Weights of a small transformer language model: 10.9M parameters.
Each number is 128 + 32 x the weight over its row's rms, rounded and kept within 0 to 255. Layers, rows and columns count from 0. Numbers have three digits each. The size before them is the row's rms in percent of the matrix's.

# v: layer 3 attention value, 320x320, rms 0.0357, rows 48-83, columns 256-319
# o: layer 3 attention output (transposed), 320x320, rms 0.0405, rows 48-83, columns 256-319
# q: layer 3 attention query, 320x320, rms 0.0478, rows 64-127, columns 256-319
# k: layer 3 attention key, 320x320, rms 0.044, rows 64-127, columns 256-319
v48 098:121102076119128123162078083113097035120138175163141152123151070119125165144163169173120166104078132153130152102121158107120150084121174137105105116130175114131102119177133052111111154093110128
o48 098:143073178071165151153122163100145086159161131135116113125166165165102215137136053141137114116172128141100174162148093172090122116147123158080143147140073111102108146076133154144118175155154126
v49 104:142151050130133131142135101158107143108097140113162102144132127158102123155122135129153111078126130139207119141103161108208094169165156124082133154092176154142153109173111147072095114100145132
o49 104:118190125146081132135095153158100076123160174126109149147058141119092161136092127142061151141144143166091119074093187131099141063116122134126147091166120215106134138110176108150112165102097203
v50 104:157111156133144160136140161154207096128130146108150118061145124133144161097146088158188154106085147166111098136097128100109086182179148140100112101105113151088147086100134169144162102164125118
o50 101:097160120116098113133151096096139117143162139144110098161118117133064142123139098084027144132178152076118110145113131152164157111101116134121139169116154124161060076116111153100117177104156177
v51 095:143144130124142147113122124136111113076209144112100169162089174111100098154131179142112116224070149129189121110124124141083072080069176117119158084142081133130107118101113116093125159083137133
o51 097:107112132135151166132124198103199138133111105082175106102123157140145109147149132140143094088166126073122137179178082113173105125124083070110133155078140146102135146145118118117145131136090137
v52 100:096096104114112148094170124124148096062152069090125152151119175177130141038138109103173086163146127109110140139132104100130109081119165139153160115190085160122180125169090084177147142165112148
o52 102:119177111166116079150131113162117163122112133124194081075153139093130099124106180141096131125137143104175097099109174130162112144112088055133137108129093122100131119114149170108157138100077123
v53 099:138162154088113082133147079123039136080080129139122087152126084106148106125099109077124111173059122158104129130125168090090170180106040123105132102074120134157196146042171200145136120161095113
o53 096:158196111157127115119140119195149120096102109152114150152065136121092125078159139105110147123183099054109111130141100171155167062134137145169151079170130081138144081177128110162214105134153093
v54 097:108128102164176144148123135109153114090125157207121120089085134139105095175152078122099123166136138174150160125131150137093156136154123161124203117102115120132069074144114085185156145137126068
o54 105:106054104144131154135112140125062153149152107074168097144169138107131123059104107115147164116093105116154119198117193163168111105147135115113119141132140141149154143162161097034059128111098136
v55 101:058093166155147163105090120154135166056137123129107106108123148136096110175162095081123113124123138149081185104108077130151147077141095099139111107136144142133126128112141085132100109154131221
o55 107:136076072152147074128171102123084133092091182156107104157182109132179143091055176120157145066127104128097093128111104113154170157088123141151090123137132052119097134106150123138121132187102083
v56 100:062082144142137122125127081167123107056135148149159118110153157094152143102119137129152117156112125107117043133108133158143182157118145105090122122164126126142151099178125120186116119097111147
o56 103:142105120105110142101136115100120076108193105117153143134088076152125127095210101120116116111163085140114162093129163119066098105136076111116168143136173122150102126079166163155109156204141185
v57 104:123101123132098157107121144179161161077162118168135160184138118126118170160067060170086100172122129111121150134111138147135147126153124109161167139137154114109145130123078100103174123136144179
o57 104:110159125115157088075071141177135121141074141106127132051114129067073073159141180151125100118119118192122101104084078147133128081113118124127119117085098146108161102106150120165143119149096116
v58 099:102147137161139113165144123104162102079113085129161138090120128171126099140096065130141085116122121195076108123129112130168183097138083120127066156180127157150114146141145069096160109176146183
o58 100:134094080112108211097126141139142127114120153175121124100155112102098175082139128123123157141169103136110142176147184163093167112159159115064134129117142120091134070171164139128098179118127103
v59 093:130097131122103068123152118205163134105125160074122145142178101097146224145177099097167140090120117151088148141139137096194111157023089112131169131118137074137102117160136103143134166125121120
o59 095:119146134093170128151157160103129105169178116180162113127119160118099119114086123124142110157165139112151160141194111126132146132189186129051076137194110160113158064099105138141111140134105114
v60 100:106102138107133141165112144149135139150124132117120113108134168134067061104135102125113081170119163098102125188113119166081100140110101154220093190150118140130133156154116130138108133172120098
o60 104:146144097109144169149141119067109101155122134099111106107096115092184197163059120156092114082118084104122132163074090087167157149163127090093162090086120146172139083147157178111081146114101132
v61 097:160129113066146135142135088164132150193100076122135127121097128102094118135163162160170106112107133128197159109113183164124129156080108132173196127085065100105139175160145156139151173133120159
o61 104:085134072105113113111121085145137154116177137165132118126140133163127164098112099121100159164123141130150092109115110112134098095101151127091149170155141158177106096121131106107118104061126195
v62 107:148161110130117170132117104173132094144169107103154120218138113080030151224147156088127119152114136096121111138139125150098094153092161128078123156146126140120111101165130117085087161104144091
o62 115:120126146143189081152133123151154105126141150053121101112138174181154163121097113148168128116104095176130131107057219125111113135116148119152146121121113159076108213132127128184118128126135156
v63 101:118123130167153134139082168116104126097136098161090122019148151134114070180181111127084136103149129196144133122117158108118140102167147142121114113131118120123160067108100109168146108101107192
o63 102:105125069103097113110182142123123098132123080118111056110146134144114096126104121094137124167119115084101147182095129167106131190105120125184138183158125125137147135097167179090084202100144124
q64 116:105148091108189116142156076158103117202089097087106105135138149104072121101130222142151115168155105160119074074103106108136101102075127111210073156172086143136105174213128166106112118134132128
k64 119:131107110100084117155132107138098159160138109157120099064077120178101105094146149095158070093129034156131193159076094115132152149143141165142128130114118124118157074085103148123111059120165135
q65 120:098127105174108130141157168102106070150104088135130127085147183153128057115098159077115146079145138145165166146135137064102127166122093096140153191113110149061137104104123160114081089142104085
k65 107:093219144155088100091034102166095156146112179169165124190225111134141145136156138088139118177105255135061080096185116123162117126159106075128146099104129111113138158124149097152101149161050130
q66 133:175106163109137133069144086168130154147118139146105085157108116158160187107094085110104080146180085133136095113105205100142080120113118109151090142120111111112148106126064051114130149105120148
k66 116:132119108207162184105224138135138110121121117106088086137068125110148093177158096139121171137129099138146126141124144114115152076135139092133120124095106149088113090135119098122148094110165139
q67 137:048159130135149119171078106123085088107127177154181179130205142140127135141133146158142146133120160137115127146201160131111131158124174139139082137115132134122178165108154103112117157130079130
k67 108:103117180111141083184111118143132157151117149131149129114121120146090127156138142089098141135107012126123145101113117164094153120123153194121145143130126065209113086124152131155126155109122120
q68 132:180097181139176187120139145096110184128150185150088141133128119137132161092077103153080134039143098165120102116102133155163177125156120101095171145100159077092157097132172150160164127177104090
k68 111:129150177116148150068094150115139113186097160177094122084119178057114121119131133169150153113135255144167144149184112081133122153136137078128144042124144189068104177154135130125074134174063095
q69 118:105132130147184180142160096118134097075114118128121098084126136167152129135104175111074122129186155156083171114108128126152177122171102099183150134100126160129135133103141200139128161131099165
k69 121:090197151126173118163054147121100178062102129118177157126131165086142130171154154137135170174099162099146109181160045124141113189192174117053141085115133151121096094123122123124102199126085101
q70 125:108155128142047151153102085090149083060118114135164130132120137151137115154175078132147098207101137104082147120137090168127117136223104119111078114134143092174109094076143113149134121123115147
k70 110:093073167089140097147215131109091119117122115098140132148119073148086137173085141133077104152111000092134146182051115176111132121096121168098150144146101111148085047174088105133148107093175172
q71 118:059131099153092175141145098051094119109115136143164108164151066146088092163163104109117150147119172091143185137155029178110141121095092110101116130106101167108144096137135130182125113153100081
k71 104:110183197102116081147011161139118178112120128151126156125196110108162155146133140080105086086106228095138108086151109150142134124126168125087113100106125127131098098155182193146132141141063157
q72 132:149140151151136085110090053154075162161141134127137077100164149124126117108065132090102113129178126188120123063120148076131175137111082131159155098121147130074143122128113102112089146135135209
k72 128:122153121140110135100108083132135123204164134150128101123072125170108115124180141114097118123102103147100129140167121138164111116121190100117137170126061113101093113188159062194139072119120087
q73 131:119151109181090066173123082089131061070145130107190153103121130123087123157177128157119080165142156106110079118149084139153139062148124139147143151090165159106134087075109103097160090117106191
k73 113:076148153160172112152098177118108151096095095120093137141128071187110166190122137164080109161155029081107103112103101182169107119111151149102123187126065097172124089206106111193170137127129139
q74 121:121132098097146162109159131103088157096124143109155103129119212144165108071128079119083206134078112139125059198106133115123097179156161094105153098156130118107046145130121080125112093171119124
k74 110:104201112160118174042100134119127098156125153176114121147164122117149172108116110108142143144125255152177149145154142099135126103142084044141158104117136173104103111073108109144098102145048179
q75 125:109145123138193101159170067159102122110092141160080161170129157183155200061120094103106177102166068126141074125114109137175172100071125102107130114102136103147083133095086134168161126129110157
k75 134:129089107179170129156133135102157182086118098102115134166085131111154122187153174156104164119133032122159109091112116117119159173156168179137142135115143118157072152076152064146121186107170121
q76 118:162088212057176108120155146157128104121108130146112130146097144098151105133122135101103128095116074171142093098079140122075115154135161185173147125112124108149128108129091133164138163115153132
k76 103:157053079139123157078232132160147072163133103147095083122092160088111165108128090104146157124116042174129151138124167107133130130138113111112103125121134133062163145101096105103109109134208132
q77 123:115154126141128128127082142134099138136108154129151172120180134134087109111115130079109120106096146159089106097130148130127173157112116135112160122196148134086137078102228160135144089142103088
k77 121:112140172096120104169045077122104129155134166122141135156170072110129156172143124116140080150146134183118108126129160139134085090092164208126119117156148122135117139176161146131127148134104149
q78 107:156103149101157126118169135203147174178119101127105100126095113128121119118074129143104154096108111146172088098125198109114110183116133144144188080171111169141124134205094163120141134127163129
k78 099:153078124203137184078173111107125111108129143097094093083138141123132114104127101109160148139136200153116110146168147097167180134104088104146145103143101135022128109097107127092102096176155086
q79 139:058151179127085062170082129098148182067179144141219181124161145134106084144163157157177129130130152088148105066153148179146155242141197134096126097129137081161122117121121167136118113076121098
k79 120:123077182096139093153137088119088145138176139130110150125103122143109130182091137127134123166150000097156159103057119142144112131096134195121106141142124119148158107203129138135119143102178142
q80 117:187133169076159090131193155171132156178109173122061155137098132068175112062075144086065161049134067205120071120100146143086167170132161153156191114105153101153091173150122108165098176119172117
k80 109:177045127155183155065197146169145098112156123118119106106063176098141153089135087103173113122135115134121135144137106097104103194160132104138102077130140160071109167074096099074138098146154121
q81 127:100158105114058095141104127111148112130116143127121148147144137071119162184162141196180137186104127127086123098081061140133136116109131146097081100108154117192107155104139101160128151130138140
k81 119:124076145061167122138182151134098090139143109131151112137121127176135146126147141080123138114168000128174133145043104117090136125102140133160123148147115129198121150076105116153155134092218183
q82 129:114123148089158104161112153129103206131107144164097116147134119146110133096118126099105175057148079112174145095113086125190155188077135115130134081110098068169160137112133134138125151105148125
k82 126:156062155137127125172085084137114112168148081175121152126089190093148100113109175147144120115132092189083142124097107122152160195184142153155124092127173144115145170096167088101099125125183173
q83 128:113107176105119146117134094122135173073167100151105097123113100094133123149130111138118148099159124096139160140087141086160127152127095158151184157055081093162093040146059102132156099035136184
k83 104:116110109158136148064189117132143132153131112121082132131115139105150128132074089161127118116161146097144140122147166132145096153111148083128113161089150160063125149146133122146112107145188118
q84 126:176110136106097142053141148105112143129123107139105139137114095121170129156144158146133104168132144091171129124170102130137133150096116103077168143077070110105129168128092107129150057173148123
k84 118:093177077178144101097089147151135065117130152130154136113233104112144124100149137141133129150119255116124155143181138155149121112101111048166164131069189163079164130134114130116129115115035115
q85 124:125136102169062143126124131103083060079147138115150133165163147138140100147165105116204064147096190121112160171143101186090139165157097127147101153138162163045114136084177118078098090163110107
k85 110:077172160121099108168084153104149080108144117107167161160177095145160145106120158156108107146119212070105108164106108144115114110129117107120128144122097113132158083180164158144157164139068145
q86 114:121125108141158155147119108097115137168124150131128119114148084118125144115145118154089126161093154133144157153144104109173153051104157130143153160069119142116110159126135043127127112184112157
k86 105:102139133108150090103078109164103162092158139167168151150140115138096195118173131138115117118172083147117147108086119151119119107119169144155115160106050089155111082043113149218168166039086153
q87 121:131134130131160122141121165106163170160033149146097104109126147130169158088145155167135169067171109158123156127101124067138116170077107096102155094103158170165162158139146199189126134142107148
k87 125:131130142129144107120115085104110143121150136167146084128140108092201124152235087102134126136116153158160102065197103130084177127157176126116098076123145130145115194036141054109125108146110168
q88 123:115133205060120087102130108108147126144161168130116194116137080124164173150089079113100164103175098091139110135124111101077084148139164175169199115130161125140143128177167132128182164101152077
k88 106:189067115104127141146182108157156103127106118109066065096069207071086112121116108123136119117104000127141143125115117082156127131129116154149080126101117110125106126125120111113106115130240094
q89 116:115163074138126116098148087170171130160101120114140133138132143143153126124152126108182168184129125145162110140113161129143113123097096102134137155112120143153085121140123115061100113149120139
k89 121:081176116163167158087131200153133107122126128094196111108166116163165135115169084109141137155116252151122099185148131136122166142112169042146097190121123170111116121047095123188186080117089129
q90 135:194146122127107087162121136096096104109124118112134126105154139134124167184095156087143094138195164131159113068174119172052157091154182104202149119133148163100133133101119168046145109135104142
k90 117:137120122149125114169156130186122113118073108116136183113104136078126130113166107181117110128125000123076110125121095159132091104131102185095120100094116104161143078126132175143154150109125134
q91 118:114145144151123092120140116076092112122131102155146100112117156152086085128115167139143131072149095132070174120113137133210140150183080145121122124106133063110114123104113174178131103079155139
k91 109:137117142125123145073133128105136125155152110167130122149141099146143126135049130157081104143136127122136147126124142114120095166133108115132102094148125150080124125172085071092109079192167079
q92 122:154148134121118157148134159109185079108056084123138147121106131094138151153142080155156085166105118170095146134103156113132119028129095114154136153164196207189067149085158191082139158142119146
k92 129:108129109096077144158185179117150079095126117114131113119119144123195130102206170142078158182115062116156086155085096119077099130121103154124111120130119091117100142094105115103092184181130095
q93 117:124137148103110139118107124092115168111080175146123100109083147165083080070098121142144150097177108089137151087106064133178130140143116120130116135140150119105129112094164176135137059150118099
k93 112:151107112093188074099138046119109118210129137092088116096125102137101131124121145148137097098119122156147115128115128184165118087107148118141133072164099146114165128223163140132134058143164126
q94 118:163140151102087077152086136043162164134165188148160183141109127134117136122187087129095210109142137106188113196102088114141111134147190121125158139118152102216160094147116055133131141114105122
k94 111:140110168112179100137131130164115147131112120112114142103131144131137145150103121145144129135116012139127129109113121144138092126119154118129136147119118110236142139081087156153165076099164192
q95 120:113144098150170114143155147180157141107126155149110133126132172183140114122092108167097182075139093073176130132122149135138139158087154144091108088122156111115164122109117151133142165118118081
k95 135:146088174169131094187068090047123206074152121112113183167143132089151090157184159118128172160086088117126087047162099100165125119137149123120133097066094109131100129105183141127153142129165120
q96 115:102121112169138146073161066110094092089224107110128137153106140138124120137060110129090175210131131102151138160149170140109116104217126118078149155138094120115077162137107117060123118158126126
k96 111:160181102104071149130096150097147163093132158169138168119144166125130133142111152129160147127096255131122128137117116112102121149130082080110160143086192131095130098172159141151073156176094132
q97 133:128132167154145135175142089161169119062111098130113103131122179188118117116155033103184136129170105090122149133069149137100147138156101103102136141132133106131094126063056085108140137153128161
k97 123:116104074085130157087227119120139118134136105105145107188090155117175128119106140088109154120098031113104113126125079127148165144085120121128135138083171155105102087135120091122143080120177145
q98 113:093125094156092151123092096088136140109097112101208103142137189180083122197169150169120115173132177114135206175157118115140104103169129102105108138086115148097108147119132112128055143141120127
k98 099:100189143082103091133052130118141159153143168144184171143131128168168127101104099097090143115103091134116129114118110151130110108119166125106111120112126123230081073102131118132170111122087196
q99 110:144121163183153057161146107161068141121155191184107110102115173127116129166114148153151124081206104117182171063120132120094147135082165117138085108115139110074109154097106097150125102108119173
k99 113:117065128131153100126200110154109139141162096171090115125070143147121154095124132145123175128071000126133136057090151133163087121102099125109089085036037115134146117116117134171144072104186145
q100 126:084148169164153182166114144156151121143172094109096126161135097164076102119124091163141164134117083112138161136102143151115117107120174117102097164161093117153119169149113090182098128081150110
k100 130:153120122091150154148166075066180166092124128120107165077119166147126084141130169091094160133112061153114137091105102133113149164141123148158120129132161100157152063124133112133125152103179128
q101 128:151112145178168163107163154133114065128173174154080101151107141107103097082049126122083180074156072148166121139093078135174149164123128132131131178118118091159140171136144120159112087111146082
k101 108:142114090115148141076086130123148147179158086163142133097100162121128116132154154114180160142098255136138122160141140100075137185153144117149127108142135159037142163122171113091082102144116080
q102 119:180104180099161094135164098121099154124164143144094155084069118076139160111059170134171146100126093142226149099064183141160113088086140146083141193098139097130122140135139132109194089097173143
k102 107:135091107137163153103179126172175114187099100151116078141111159136159163072152102127124135104117155170092126082112166059187102172110130098176115121083100170105147156123127086119083099142172098
q103 123:112120133164165096100172136145140136143165175147101128206138065054173186213105143134119143136115134050097073109128067168130124023099144131063102098080165132129078160182117088193154137154117139
k103 125:164135128145130129172089161085192135101093131115125139124117161097114113118221129135131138083151124089134164075155133175156160134131155112159146114130096103173117132127143128152175169112136129
q104 122:124137136145100141122141101103183116158116083109128111053133111149107095147187102109134098134130174106140186124127114119148098098182081105080107157103173162135175159163091100148060110128126143
k104 106:099221080133130059161073135115127168136141114156148148163175103135118094159153119108098135113103114100077079089184060135174089121110130097053165155077161103179147080179132116143144111127053140
q105 113:119125099142170162140152089128115090098153124165119145089140094187087159168192153186169088158105165115101149053149098168162139033120122101158104177102097193114133186100157173096157054129140099
k105 109:078182122137136104219123168139129133093099112138132201137152167162157129150187218151083168112152199106140160147128096150122104141100147153095099144097189108171143092162131185155135159159066128
q106 113:100114124100130091123084144161145157181122093120130089093149107094027155178194182172134111152133195130109142095142111121131107112131120142126084113143059124153165141166118196139102124091131177
k106 123:101125109100106094197121098098139143150118141140116145094111137161072054132142123117147121092114081090124130139139112177166147101122185147131192135106128080156124060146195127157124161133124079
q107 118:104144118157118196090122138090132136167127107196113170111134100103167149128161108139142147136095137084119106108154122074203097074095170101065155147106123102150069181147099110134164068138148086
k107 114:083161122121160118117042140131134169086148168156134153129200123187117131157146139179105140147145255136129153123160096108146160080076109106148148177105153168166128095153070108178116127136038141
q108 142:085125123127111101115130185128121152131153114167130138208194129059101089185130102131136160122134148106125145157151127155156120123163112149097123108126124117122089133168156186170115155103113070
k108 130:165116179116062080136030154114147125163148136143139154137156123116173131106131103135142098089104203095147119137118131123140140133147142113117113092107143086146076135085121138159110158158113137
q109 127:114134109118124108142136103188074131122086147120135164176106138142138094115173156127145100147116124107110091103140165162135136148130133148101102157168071112153141161092188108139155092095161124
k109 116:144051068108169171151156131123132102127159084081103134135106107167153198094098116129122111183177101143161110172050125127104115149076079153189163183126144150133168131136093150084146164123149125
q110 126:126141094141170194199129156100138142122129065089103156134103103120123116115129118118099095162069114124106103188104142152100158130140127147104154156174104074165172118115160150110170163098110133
k110 118:145079140105119140121156162103117111101092121102110114154086165113136117174046147152141108151195055160137124111072123142103154231160095146078116125158200149101142138136130134093101152122186100
q111 117:140127222126132120142097128092104132043109168118141133094119094174186165113099125169153105105156118138127190180107144116181156110149194137082124148123171040144133159082146118162149114148169104
k111 116:166100135087126164098231147131088144154156129128127138113075195123129106094065134156054158117130000212188162090094095093116100134135113159157133120098121124130128140173103117093119165087163130
q112 122:162096175114197079100120148162142190213090146169073157166157121137140128118090164154094106054142125160112130080119197150126136157091155134077133112135124082147131150113079172193185115101137124
k112 107:160070127127134115114164124120180104148154124105137097131072166085111130089130146127139113110121165148088123131171131094146130128097090163124148115125171172083149185164115079048127100144141059
q113 132:182101077118146144165128129147072078123122110061136121124114203146065119106062083119131118129121103198116125199121166100094116158166114119164070179136124121128149158120088110159095129156156143
k113 120:163109107146095180063192131168161169170120149187129067132127123131170153091100095095141160106099133127136144161137160105105108099113095082095187124139125130076115102103165160134083128131133132
q114 131:190098174096133056103105161157116111184064179153107179162116110149145130161130150121129070130119148163101107069153195135126081079101118140069135133142110167167161187138125114117155142126120149
k114 123:135071116104125163220150142167137121090138139122141127094096170123110120137150132148134142139120028076109131143110107157087121064063139191178077184108134110207120177091109096083147176121152128
q115 118:134128121179138172133139109153132122168170067173112062182117124171125133072081103103110142098088081146096145078093162136099167136111119128127131178057130121126157114168124150114115064098154141
k115 102:147120095090111189062180154088145139161116104146110106113119102142132104126086097144136090130142254153118105179114148109123130152115090067137129138122157126052126133162112088130110118161110093
q116 113:173117136109163175168129187168156183114102152160104118098108130165163129092092087119105135061111111104177108192112112111102114137156109120113164139148131121163156127109099116099108124165142118
k116 103:142150094127113173077138155168174122142088163110088107159137165109165088117176159114140119076108243116086111137161146144149201121125065077123100130152208181107114162092117077097112117117092154
q117 120:157099164142173155092125167056154137106094156157100133135113144093173113120099188197093125116128122127071136190128171107162100089182127112072183161140124060129073146137117086166169108172183070
k117 109:210110087113105199025132123141147097148168100159118114104118139152108104121125119154159121127113163137175161151123106095076129127148075110181131114127147182131130143142118102093097125155136114
q118 119:174156125152108104142101085133154101138114091106117105106095114097108125165146079187133084180085146161107122116114116092158096062170101145134105119148142150137120115221117118099124113116140145
k118 133:139110144066126121133183138083133139131147099136114113097110126147118107162145143172148116086107000117133107106068091094157114025115096117119145188170108082153101056179161162151147094118151127
q119 125:203104077155161174149131130172117090099155085081123109112125158102152155112083134091135127112132117170079127154123153149072129096132139106181119201143149151127106131115159071076127144133139163
k119 117:139136121157135179087255145118144141118161127102093094133071120101128126066109120158128175144099154160120108156131118090097096203116098121117171098144092172054128110095162178118121131150123119
q120 113:117119082160159132138158069187099102215146144102125119131126115107100190148147083141169098158137079150079080053116140092126157072058158111096090134102112129176121152103080134172183121137101169
k120 117:129091127131150129112178127092158172089082119168130090114058123188131162126153087128120182108136000141141119129102169169138148093125156138142147127149054131159122147078139184186134142097227114
q121 126:093171109136084127170104150118130167114137122110170148180136075078119154147169089169167129176082143082103098202126109188112097114120147126161136104139142136139100101202136124113143125100123128
k121 110:122109178080191122179157143078142109126122110098075089126122127153126170153090072126082102100135000120100133076073155095136138088136132127114105098147109143205122126115127142169152131107181154
q122 114:164129134109187117110112138171116121149150172128100162143125103089093185128080133118099180106179107115209122108106115104077156131121243110174138148133146151155089111157142148133123107140102129
k122 124:121143148126152123099151173131154181130098130099114135103107189130142152080141079155140175082138048138142107056105156151176111096171147145128101039127123111146121109098157147176123083110128136
q123 134:098137108169151119094151163106163169122175179170136185132167152080142115099162167087030136126160126127187095116144057135097140163145118132041193150075148102111133083132104161147147085106104049
k123 120:117189138160126061121012145123129156114165141157130127141196128132142138129181166122210120104145255099091096118149112117135139177139131135142107087145172142137149162131144062125134145143063152
q124 114:114142086102150094113126089102104089146138121165100150147124209180177188143149208114105204170155103127128038075148182134090085093120170129127084102181085177138110152154091186080119104137101134
k124 105:164125144164126097240154081154112166079133147027165152133154145136118121183153159125165134137122031058167139120101046145090137061147140148115134134104132122165080053101170150147124198103133153
q125 131:107134089115066124129138198096085096137148163121105084079139171083017132140129119145147141087148156103154112100191115152143134134126140117100084072132114139097141140158111194102083159145088063
k125 110:146138184116121085186089078118131139138124128126156150147192137148104085187134157112079160145092091080083136129147105171165113091117083126140111067136128115160118085131122134149161105151126094
q126 116:088129111121159114204132168125147179079150126121143120120136187144096102090119033131120174098132134078165136160165202160150160154140157136098087110108125121112102115087137124145131128113084095
k126 108:126110184103123063127178097144154139161126158121143162193137120103143092140074136133115124133094000101132133080078119146131137123134117195086154169128094066197112080134172151142107159109161156
q127 125:121129107135110086105120095126152122202085119126121084161119133099128137124169172133142117127115129132105108114138160137141071126135115144200145110148127148112101106183107087140112096156160177
k127 109:114143105181106154117176164117156100186138114110129090107133104144124128093132130145120115139169197082135100119150146133156154147104126054153138145133126119017131128200094099115141113200119106
v64 105:119115145113130108111133063109140097093104159146156119188154129115117146123157063109133147141115101152130088121165171133173075117165122145052134096117082106146087134102125120137165132125110108
o64 108:133131100146200188133124101122171135170149132161099133086125129172135056127081159154133073097148076141109191165104072143136183134118165173129069193149126140160165154074147149161132122171127113
v65 092:151137109094136072111099153074104173183069093167136059108095094151097171196096154104132146150169119068137108109136108144119151101172086117127137153177172143108138123158146162111107190159134114
o65 095:125164149164086130160126081156159123153129129089131131102140135127136150100163080164083111157111173203163132097128100084107087132133154174148177094153130121148119162110150132178094154118082133
v66 101:152143171094110146137138136115164154146112121150121143141135117132143119174120077139099144103178142121026213167134175101138043090105090147037088107038136104119136191117113231077113149123150111
o66 102:133144083183127181113160091150135090128144157186102132080107133142151096078120138108086122142068108077133151102163096106128177099105131160110163154092130148161145138123142088131113128127144109
v67 104:110147169126145169109129150147161157124138168149125156090119080154183181140154087085170175126189135147074117133130154115157234124133121127085122140147145082125054091121077106110133160083123140
o67 107:141126165134086113145159103139148081144083046126152115100104151109099107137152133139105140170061132175132141112186166101088088096064108110076186134168157179089133138173159134151106143103115175
v68 103:153127090102110080132079119149131104075148097152109140142099202153117140153113100171089077101153120124083102137127117131183130124103125114105114140117131086107148119110141139174080086107104227
o68 107:108159133115129146152137096099162119137093132156113169127095102168124079120168090101165168103156080092144109109113055152155112141151161181159149116186088117197141113094185149138160119156127060
v69 101:163164180144166179150133082170072147096165166090155098161120106072069100156142164092142119128170134133130085119130135144130151132144117124097165134154155140149152122072110122092151143134112130
o69 103:095086088148111076111167135152242130188121067197162175077121133142163143166123110148101095098081118156078126124125084109150127185115124146099108166093101129142140178117120112160096132138157150
v70 095:171134114156171144149120149087132129096112095072149134155106129128090127156138207106054097139145152174190113086143061150159127160170128116088086129106124152126230181087169123135130158140135100
o70 096:084127139161134119183130128114116131097183137108144119106118117157157096124125123110165164103181117059114108108125140142121086121146140071138138164116163040133099085139154108121118080181150151
v71 095:113146104165100114099170160119152133115205131146161155087086138103123125177107159162144134109095116113108135053144099127069127107190090147082108106168138129136101114077190139123122104158123077
o71 096:199164094140171129162062106115154137165104102101122128154103094159164103141163122135077103112136125117181093170151129109132135163120139173151134159131146106112114164096156105106163111125126161
v72 110:162134161171162101122130110150140171162137105082175128115161123111156204147116097098145095148134111116067130157145105130134131086088112103161137092163153142115115131224126062164158098137146121
o72 114:090117160107169072085167133065161106128162155111107192148111134160162141109193152086110140052125153159179160167095204113176096170103104113077103134101104062141191178086067191114149146136132147
v73 094:166138156128116123096127120118105124153176128076142127131112137173161106096131065091094146040129143168105117168113089089139053125132127139089032055167136158098143119137132083104092158124110099
o73 094:171137151158199162131153126110174101134148131172106124104134137151160142175099179161140045157103127157142145112153123148106182125090086159151170156065155083169172115101095134116146111183113160
v74 089:115113140082130146191150114133149119128129144152112128121137196119142074159189128059116118117118149102140105176095221115172147063143107148166124116145136143130138180178161141114129124086102099
o74 088:081085183109142151068140127148167117113139133150136139152127142224097156138054145134150120111147124156132166146161128163128176137140075090103088175079101128123146159060152122147113163124179173
v75 094:129148119145150119112173110106129171174057138056125126111112122130129156059104137115092132163132169125135139132093194185152090154137102140123123168085137120159148150078104135173098130118132117
o75 104:087086157176128135119113098129079118083175121095130162113106134083140132153119131120091164092127126124181106122087100128154160152146096144144117118119150084166148207210103149080154124152081112
v76 093:105126218078125132134152153110107168148147132167125129233132121103109094107074165148097122073123120167103112147104148121182128173114179126048075123091117113117147148070105202142114165122131148
o76 092:186157070179091106156128121169152137166120099095091116112148110061201116111165089117134190162132081110107131101153144115114129054088112092153120133168187179135083095163103124154142171140107072
v77 100:115114130125158159155085126140131142104155198155121146059135160099104105088156074103068128203162136105115131160108106098123199128106132082114161114096173144163086104131106096172128079114154171
o77 101:116066148148086153108137189113171161112107084114163101118093159141104204181080102120155132112119203128128061112138133168115179110126113126125150105120124092122209100152124100095161109124137111
v78 104:154127111136148097159121114143066134110140138158133131147100177156190171129108120106169119175157115127114125194078079157189131164148148124116131132123140079154130186106196074140120118149112181
o78 107:060118152116069163099139103063158083146163161115121186123107103083111091173192128155118090119124160099146153092143063121179115140141161155171081067144119086106148081172089183110199070136079107
v79 101:110154142138129154099152142194163135134159092115128096154119116097192144105133105143147164148182118077152202155157080083115161119190103132180097134111089122144144138061089121163145081173152133
o79 109:162113099127152113128076130103102130132125148105119117074132098108108110162088177131132129102111123099131069101072191138201124115181096121063086152112141135051156141105152133164087184078197077
v80 099:084108131168135130145112134210141103124204150105112097135140128121154134120103148117133147108163163120167107119127131108081105121137176154161098103148151123144169108120124109185126075113105134
o80 104:160093096142185103164141130066124143117056110170123097128196112111141171166071143168133137108069133174103070132145188119149148113098147096137180121115122172115096126110138143122143157131147091
v81 096:128123107123067141141146166192199146123131067088158143147131128125118154130179116087182154116150125126131101168109152140098096129143137148141130080189125123155151121117099013113168186172165115
o81 101:156042135142138172150174135093161112104110132144155095118179123129114157095106081193167126114126138145138109095165115093136165123073136151087169151074119137115152184155092146149116112138229132
v82 100:158109157084120086124107125128160196123144111088155091093129138108065163129121094090110108174105129135142106134153094133159082105131102117064141137179163113162123144148074074134126199133118142
o82 107:105132117131091154095188099149204105148130146170132171126104177098165135134146075123191134157151134142120141133149098121147151152092117160119160089090108092154166123141100189178164059123124129
v83 094:139102112124152121126155107114186138181141121100127128084138133131208098112076130155130115083150133107113141069132142086175076222150153081155103133189173180117149102174137146136076123132118173
o83 099:118101173103162142114098147146107098114085097114130087144202075160138132167163106060148155124136171147121051105135153137100126094138109083165125134095142150150095167146060098065121129133148158